From a checkpoint of a small transformer trained on Wikipedia: 6.1M parameters, LayerNorm before each block.
Each number is 50 + 15 x the weight over its row's rms, rounded and kept within 0 to 99. Layers, rows and columns count from 0. The size before them is the row's rms in percent of the matrix's.

# layer 3 MLP up, 768x192, rms 0.0614, rows 308-324, columns 96-191
091:52 75 66 54 47 31 44 59 41 67 56 63 72 50 53 51 39 56 27 36 60 36 56 55 57 54 53 45 48 47 45 76 47 52 33 65 66 48 48 57 45 36 36 48 56 63 51 22 62 54 65 41 47 25 06 39 61 51 87 45 28 44 37 56 35 48 68 44 44 49 50 62 64 45 56 19 55 51 64 57 33 45 22 52 28 67 63 38 39 55 36 31 75 65 60 26
100:49 59 33 25 31 60 36 46 50 67 38 37 79 38 43 69 82 65 74 34 71 81 34 64 43 57 42 51 56 58 44 52 66 70 67 85 50 67 40 48 48 30 46 32 42 50 38 59 60 65 61 71 67 40 48 51 32 43 45 53 51 37 29 49 58 68 40 67 35 47 71 41 61 57 37 46 27 62 65 38 41 70 43 57 59 36 72 32 57 51 26 56 44 48 49 53
110:51 50 44 29 64 45 40 45 59 58 55 78 39 61 47 70 33 52 59 52 36 61 43 41 63 57 52 59 55 60 18 38 52 53 62 59 67 43 39 63 74 27 55 54 76 49 61 57 54 84 73 36 58 39 38 42 31 59 42 14 35 47 53 36 46 81 45 36 61 41 90 18 77 28 55 63 39 74 47 42 60 49 55 69 51 48 37 35 46 48 57 40 40 22 67 35
094:46 80 67 51 42 41 31 41 11 59 31 70 59 44 48 67 60 50 69 51 61 29 85 80 62 71 60 59 35 61 47 67 60 44 30 37 69 32 41 57 54 57 57 61 74 75 66 74 56 46 56 28 71 67 57 48 40 69 56 74 66 35 73 29 36 61 35 45 43 63 72 28 42 40 53 60 66 51 68 53 58 59 31 47 22 45 45 58 38 39 58 40 44 40 42 43
109:48 16 58 43 54 29 75 69 43 52 31 59 41 70 51 41 38 68 67 59 21 44 66 47 54 57 35 49 55 52 51 53 57 56 21 77 79 46 56 63 64 47 79 52 45 68 61 66 35 39 55 16 55 53 65 34 44 27 57 52 74 55 58 61 34 58 66 37 73 64 50 17 56 23 58 60 66 44 65 47 49 68 49 53 39 65 49 34 34 60 88 46 31 19 65 70
125:44 57 46 48 18 50 52 58 28 67 51 67 67 34 47 52 51 38 44 62 49 33 65 25 75 41 80 33 37 89 55 53 66 64 43 30 75 16 55 55 88 36 81 64 78 61 45 46 23 55 42 31 66 49 60 55 55 70 57 54 55 73 57 65 40 57 66 55 67 36 66 57 34 46 44 61 47 51 45 44 34 58 44 42 54 42 48 57 30 34 55 55 46 48 51 41
096:45 56 53 46 41 58 51 62 36 58 31 50 68 44 85 30 52 58 47 39 43 40 59 43 53 57 35 36 73 53 66 65 79 65 49 16 29 42 76 61 50 51 58 62 60 57 67 24 58 53 23 32 56 37 37 39 74 56 37 45 62 54 35 57 40 65 61 68 64 20 70 66 67 28 56 48 48 60 34 56 45 69 48 20 53 59 55 33 38 68 69 80 58 52 48 52
085:48 62 56 26 47 55 58 43 54 67 23 73 92 59 49 45 30 44 38 28 52 52 61 48 57 21 19 48 61 43 71 61 51 47 41 46 70 46 63 81 42 36 28 29 52 60 47 26 43 51 58 44 33 30 57 45 62 77 52 87 74 47 62 33 15 33 34 89 32 33 71 48 68 62 61 39 58 54 27 66 57 41 62 27 51 55 35 37 50 62 69 57 63 59 50 36
112:46 39 68 27 42 34 07 35 44 56 27 59 83 72 52 43 54 41 64 33 19 55 51 74 59 64 44 59 47 68 52 19 28 64 49 51 52 52 28 45 61 55 68 40 84 52 29 40 64 70 62 33 72 57 70 60 48 59 37 57 55 56 49 47 46 57 50 40 40 56 53 30 51 55 47 63 56 59 49 39 60 48 52 47 63 43 84 31 37 54 56 64 36 46 35 38
103:55 43 65 55 61 52 52 53 65 70 18 68 54 41 47 34 46 50 48 33 44 21 59 41 76 41 77 57 54 62 34 68 64 66 39 36 45 56 48 59 58 24 77 42 31 43 56 43 15 38 73 53 50 45 55 27 45 38 26 62 69 37 56 68 55 32 91 44 30 58 88 44 70 68 40 67 20 51 36 54 51 42 35 32 64 50 76 45 31 36 34 37 52 52 87 24
099:51 61 54 24 38 15 54 50 41 74 42 43 61 49 72 52 43 49 70 48 53 63 42 48 79 48 42 60 65 63 40 23 53 55 34 58 54 42 25 28 92 30 63 51 57 60 38 51 21 71 47 27 63 22 51 50 47 24 51 61 52 33 55 55 47 37 65 60 65 44 75 54 44 40 40 64 40 75 41 43 56 45 50 44 65 70 45 72 31 42 44 69 58 58 49 29
106:51 52 41 33 61 25 52 48 51 46 21 93 43 50 74 55 29 49 39 61 48 66 40 58 55 33 58 37 55 66 43 54 29 58 57 51 47 55 32 44 47 52 53 72 49 63 69 70 40 39 39 51 49 62 44 44 63 53 33 66 50 53 45 27 57 59 68 37 63 64 74 26 51 41 40 49 56 16 58 69 79 56 10 52 40 63 50 55 43 29 23 80 40 44 81 47
103:45 63 49 65 53 37 38 30 72 52 24 59 65 44 35 33 53 45 51 50 65 35 63 81 51 77 34 40 80 66 53 54 51 48 31 55 82 27 43 55 68 31 39 73 47 53 13 28 59 49 58 33 46 55 32 34 45 49 66 46 49 67 45 66 49 51 58 40 01 50 73 46 57 42 43 84 43 41 44 59 29 58 40 66 39 56 80 59 39 57 72 54 26 28 28 67
088:53 55 29 56 51 28 36 50 41 57 63 54 50 65 38 40 76 75 39 63 58 67 63 10 64 59 55 35 62 56 35 53 71 54 41 49 49 24 33 55 31 41 20 37 38 48 43 41 72 42 41 56 47 41 47 43 57 60 65 59 59 52 42 41 54 08 68 18 61 75 59 40 43 64 12 34 17 41 54 39 78 59 47 44 32 53 74 88 59 68 37 52 51 49 58 59
096:44 54 33 40 47 38 59 75 32 38 58 75 46 45 66 65 71 36 37 36 52 38 75 60 50 43 62 43 75 50 39 38 59 52 40 73 64 56 33 46 46 73 37 56 68 73 20 38 36 32 41 29 42 52 19 67 56 55 56 59 39 51 32 63 34 71 51 37 44 43 42 60 58 25 51 43 44 62 65 40 61 66 45 47 39 33 51 56 51 57 31 25 56 58 56 26
105:63 50 54 49 40 47 29 30 50 53 37 40 43 49 76 60 65 42 45 46 56 62 41 30 37 48 48 73 26 47 38 39 51 57 30 47 75 25 76 37 67 42 46 37 60 61 70 60 66 50 69 49 56 44 46 52 38 45 41 61 43 45 35 53 50 63 36 35 39 36 57 54 85 40 11 57 44 66 65 44 74 58 42 42 52 58 51 29 43 35 69 35 36 34 56 56
107:51 59 66 44 45 32 49 53 28 49 56 38 46 60 44 40 53 81 55 39 31 76 62 52 79 69 68 76 45 61 31 65 53 57 14 45 34 62 61 66 36 60 72 50 37 99 47 52 48 37 11 47 51 42 61 51 47 41 40 64 83 76 39 35 55 59 49 34 77 43 45 63 55 55 57 40 83 30 44 69 62 49 24 52 38 51 61 57 38 43 69 49 59 47 61 40
# layer 3 MLP down (transposed), 768x192, rms 0.0441, rows 308-324, columns 96-191
098:37 47 28 55 10 69 34 45 73 46 66 57 49 43 34 55 23 57 54 48 69 39 52 55 21 43 47 78 53 45 78 29 64 32 44 39 36 59 62 45 72 75 45 59 39 55 40 38 35 59 51 41 45 59 79 36 74 45 29 50 44 36 39 50 25 42 34 23 41 53 28 41 36 57 51 44 32 62 53 46 71 47 67 62 67 29 45 49 50 64 55 62 43 56 45 65
107:55 43 51 70 52 54 52 20 39 39 51 73 47 80 65 46 48 21 60 63 27 58 71 53 67 45 66 57 59 40 50 31 70 42 71 40 57 65 73 33 28 34 36 24 43 59 48 64 45 44 40 80 47 70 53 51 39 46 42 47 50 56 43 53 56 57 52 43 64 64 44 19 14 65 43 55 43 34 49 37 49 63 64 52 53 24 52 28 46 66 39 44 38 27 72 44
099:44 25 72 44 16 27 52 51 19 58 62 40 55 65 63 62 65 37 57 49 80 59 62 52 58 41 57 63 60 34 72 46 45 34 54 57 26 47 42 75 53 55 68 24 51 67 34 60 52 33 51 59 56 41 55 20 57 52 48 60 57 62 68 53 30 33 55 55 41 28 20 58 40 73 49 47 50 25 35 34 51 47 48 44 45 51 40 44 51 37 44 63 63 60 35 43
144:52 19 49 33 62 67 65 48 84 53 75 42 47 46 42 31 52 61 33 57 40 74 33 23 20 46 38 40 58 54 45 43 48 75 67 40 37 65 64 58 61 25 58 31 35 25 50 27 49 40 53 68 43 37 35 46 55 44 46 23 42 48 09 53 44 32 71 60 68 38 34 75 51 45 59 43 28 38 27 43 50 42 74 49 70 67 50 47 53 57 39 54 47 58 55 68
119:51 40 43 58 45 80 61 38 38 40 67 61 39 49 43 47 48 64 57 53 55 43 54 41 22 37 28 58 47 58 50 74 49 54 44 82 54 61 54 25 43 64 58 69 23 57 56 66 74 38 47 56 66 36 32 30 00 58 36 26 56 55 44 39 77 66 50 50 33 69 51 43 60 62 65 62 45 49 56 52 38 58 49 52 54 61 39 27 44 56 60 46 44 63 64 67
137:44 51 40 62 44 50 45 44 58 72 42 72 94 55 74 38 52 47 45 66 35 26 31 35 51 38 73 43 63 99 43 35 32 85 31 30 55 41 57 37 93 41 74 51 60 76 47 59 16 70 68 41 50 29 48 39 45 66 58 34 68 84 25 39 62 40 74 74 65 46 57 53 64 49 16 64 53 53 74 43 69 54 44 56 55 44 75 58 28 32 55 30 46 64 44 60
098:51 50 21 29 74 53 62 44 74 52 85 52 53 64 41 69 65 67 52 67 51 57 35 52 54 52 70 73 43 48 41 51 42 60 57 61 54 28 45 20 63 41 50 38 48 47 12 60 37 83 80 40 09 49 50 50 53 42 62 56 31 46 52 69 65 65 47 47 30 69 44 56 46 67 38 75 16 35 39 12 70 46 43 35 35 44 61 49 26 22 43 54 29 56 77 59
098:57 69 38 81 41 35 57 52 61 50 60 26 22 39 65 62 69 81 48 71 39 76 41 53 29 55 44 72 39 65 42 53 56 50 41 42 41 42 22 43 50 76 65 57 53 38 43 66 49 39 40 52 51 59 44 48 48 18 62 18 27 45 47 78 79 54 62 36 76 57 58 49 21 34 37 79 60 55 51 42 45 43 53 55 60 45 51 48 29 31 38 34 45 33 58 70
107:57 73 46 53 59 62 25 44 73 46 77 60 54 73 41 72 72 37 49 56 74 49 21 41 47 58 30 61 48 60 40 55 47 77 33 39 63 50 29 56 59 33 48 20 39 34 63 50 56 38 53 49 54 66 43 45 46 33 18 64 25 18 51 48 59 59 64 23 58 42 71 41 47 69 43 43 66 28 49 51 37 28 66 44 63 35 80 38 42 52 73 52 39 59 28 63
085:31 52 53 57 67 43 30 67 49 48 47 47 76 77 63 57 41 21 48 41 67 67 50 50 69 67 46 70 66 61 56 60 35 45 55 76 41 77 57 45 51 43 08 56 58 57 30 50 86 41 43 19 67 53 69 86 57 44 70 54 56 27 45 44 38 37 27 49 67 30 52 59 63 36 55 45 87 75 53 49 46 38 32 73 56 63 59 57 38 32 43 66 50 39 50 70
089:67 62 45 58 35 58 53 41 46 72 33 28 48 55 38 58 61 56 62 80 44 33 63 65 30 27 42 48 84 82 71 34 48 40 32 51 42 53 23 42 59 45 66 45 21 53 68 47 56 46 00 61 45 45 36 14 61 20 45 29 63 74 62 59 43 46 43 76 46 44 53 55 70 64 45 65 59 51 37 46 57 46 70 51 73 57 41 54 27 66 69 60 57 46 45 54
110:58 54 31 47 57 52 53 33 42 51 59 41 61 69 87 58 20 62 37 16 54 31 49 35 48 70 55 69 27 75 71 53 66 67 55 50 57 49 17 33 51 72 11 59 50 23 53 52 37 48 28 47 51 64 44 46 57 61 46 35 35 38 53 60 44 37 55 63 54 34 43 52 68 47 30 38 50 22 22 53 47 55 50 60 36 48 35 71 57 61 69 49 55 45 37 71
085:66 37 66 43 43 42 69 48 39 54 40 63 45 44 30 44 41 69 50 66 41 49 80 49 39 79 31 45 17 56 13 41 52 27 67 33 59 58 50 44 66 27 60 48 46 39 66 72 54 30 35 59 70 42 61 57 71 64 42 56 31 46 51 39 87 67 42 35 82 57 58 62 53 62 57 39 55 44 51 42 80 42 57 37 52 72 58 44 33 55 58 54 54 58 44 81
075:49 37 52 56 52 67 43 59 75 63 48 63 19 38 51 56 33 35 49 36 50 22 48 69 52 35 48 81 54 50 83 42 28 38 58 61 63 84 37 45 44 45 62 75 44 60 36 40 42 33 61 58 41 61 65 33 35 38 52 20 48 35 62 59 37 54 36 65 44 37 45 54 65 49 77 56 91 52 68 71 73 59 50 57 71 24 15 21 21 55 58 34 29 61 41 48
076:54 54 48 20 47 54 44 22 68 68 76 70 40 52 45 29 19 58 25 64 88 35 47 41 42 52 47 59 49 59 53 36 45 54 68 61 58 52 57 47 86 48 38 70 30 63 53 65 34 49 37 52 53 43 53 47 65 56 30 36 48 37 56 44 45 63 19 47 78 51 43 57 29 66 53 69 81 37 41 55 57 41 57 60 42 45 63 53 37 40 78 52 32 43 49 55
105:42 56 70 32 42 36 55 33 46 70 20 11 59 41 32 40 51 70 41 54 37 47 74 69 52 11 38 70 37 58 56 46 68 45 29 46 86 66 59 66 43 60 26 45 11 25 59 61 52 45 58 70 51 63 32 67 61 46 46 65 59 60 79 36 72 54 39 71 45 63 42 57 58 54 39 68 50 51 48 91 50 38 46 64 24 46 60 68 36 38 67 47 62 51 42 25
118:49 18 42 26 29 61 63 52 42 45 46 51 90 27 48 66 55 59 54 58 56 61 49 42 44 43 67 87 55 55 27 27 41 46 41 40 49 40 34 21 31 35 35 52 59 50 79 51 54 65 76 63 54 32 38 51 77 69 71 65 66 41 70 50 49 50 45 68 50 79 62 46 22 60 14 28 40 49 50 40 62 58 39 39 51 53 58 18 53 47 63 50 45 58 53 74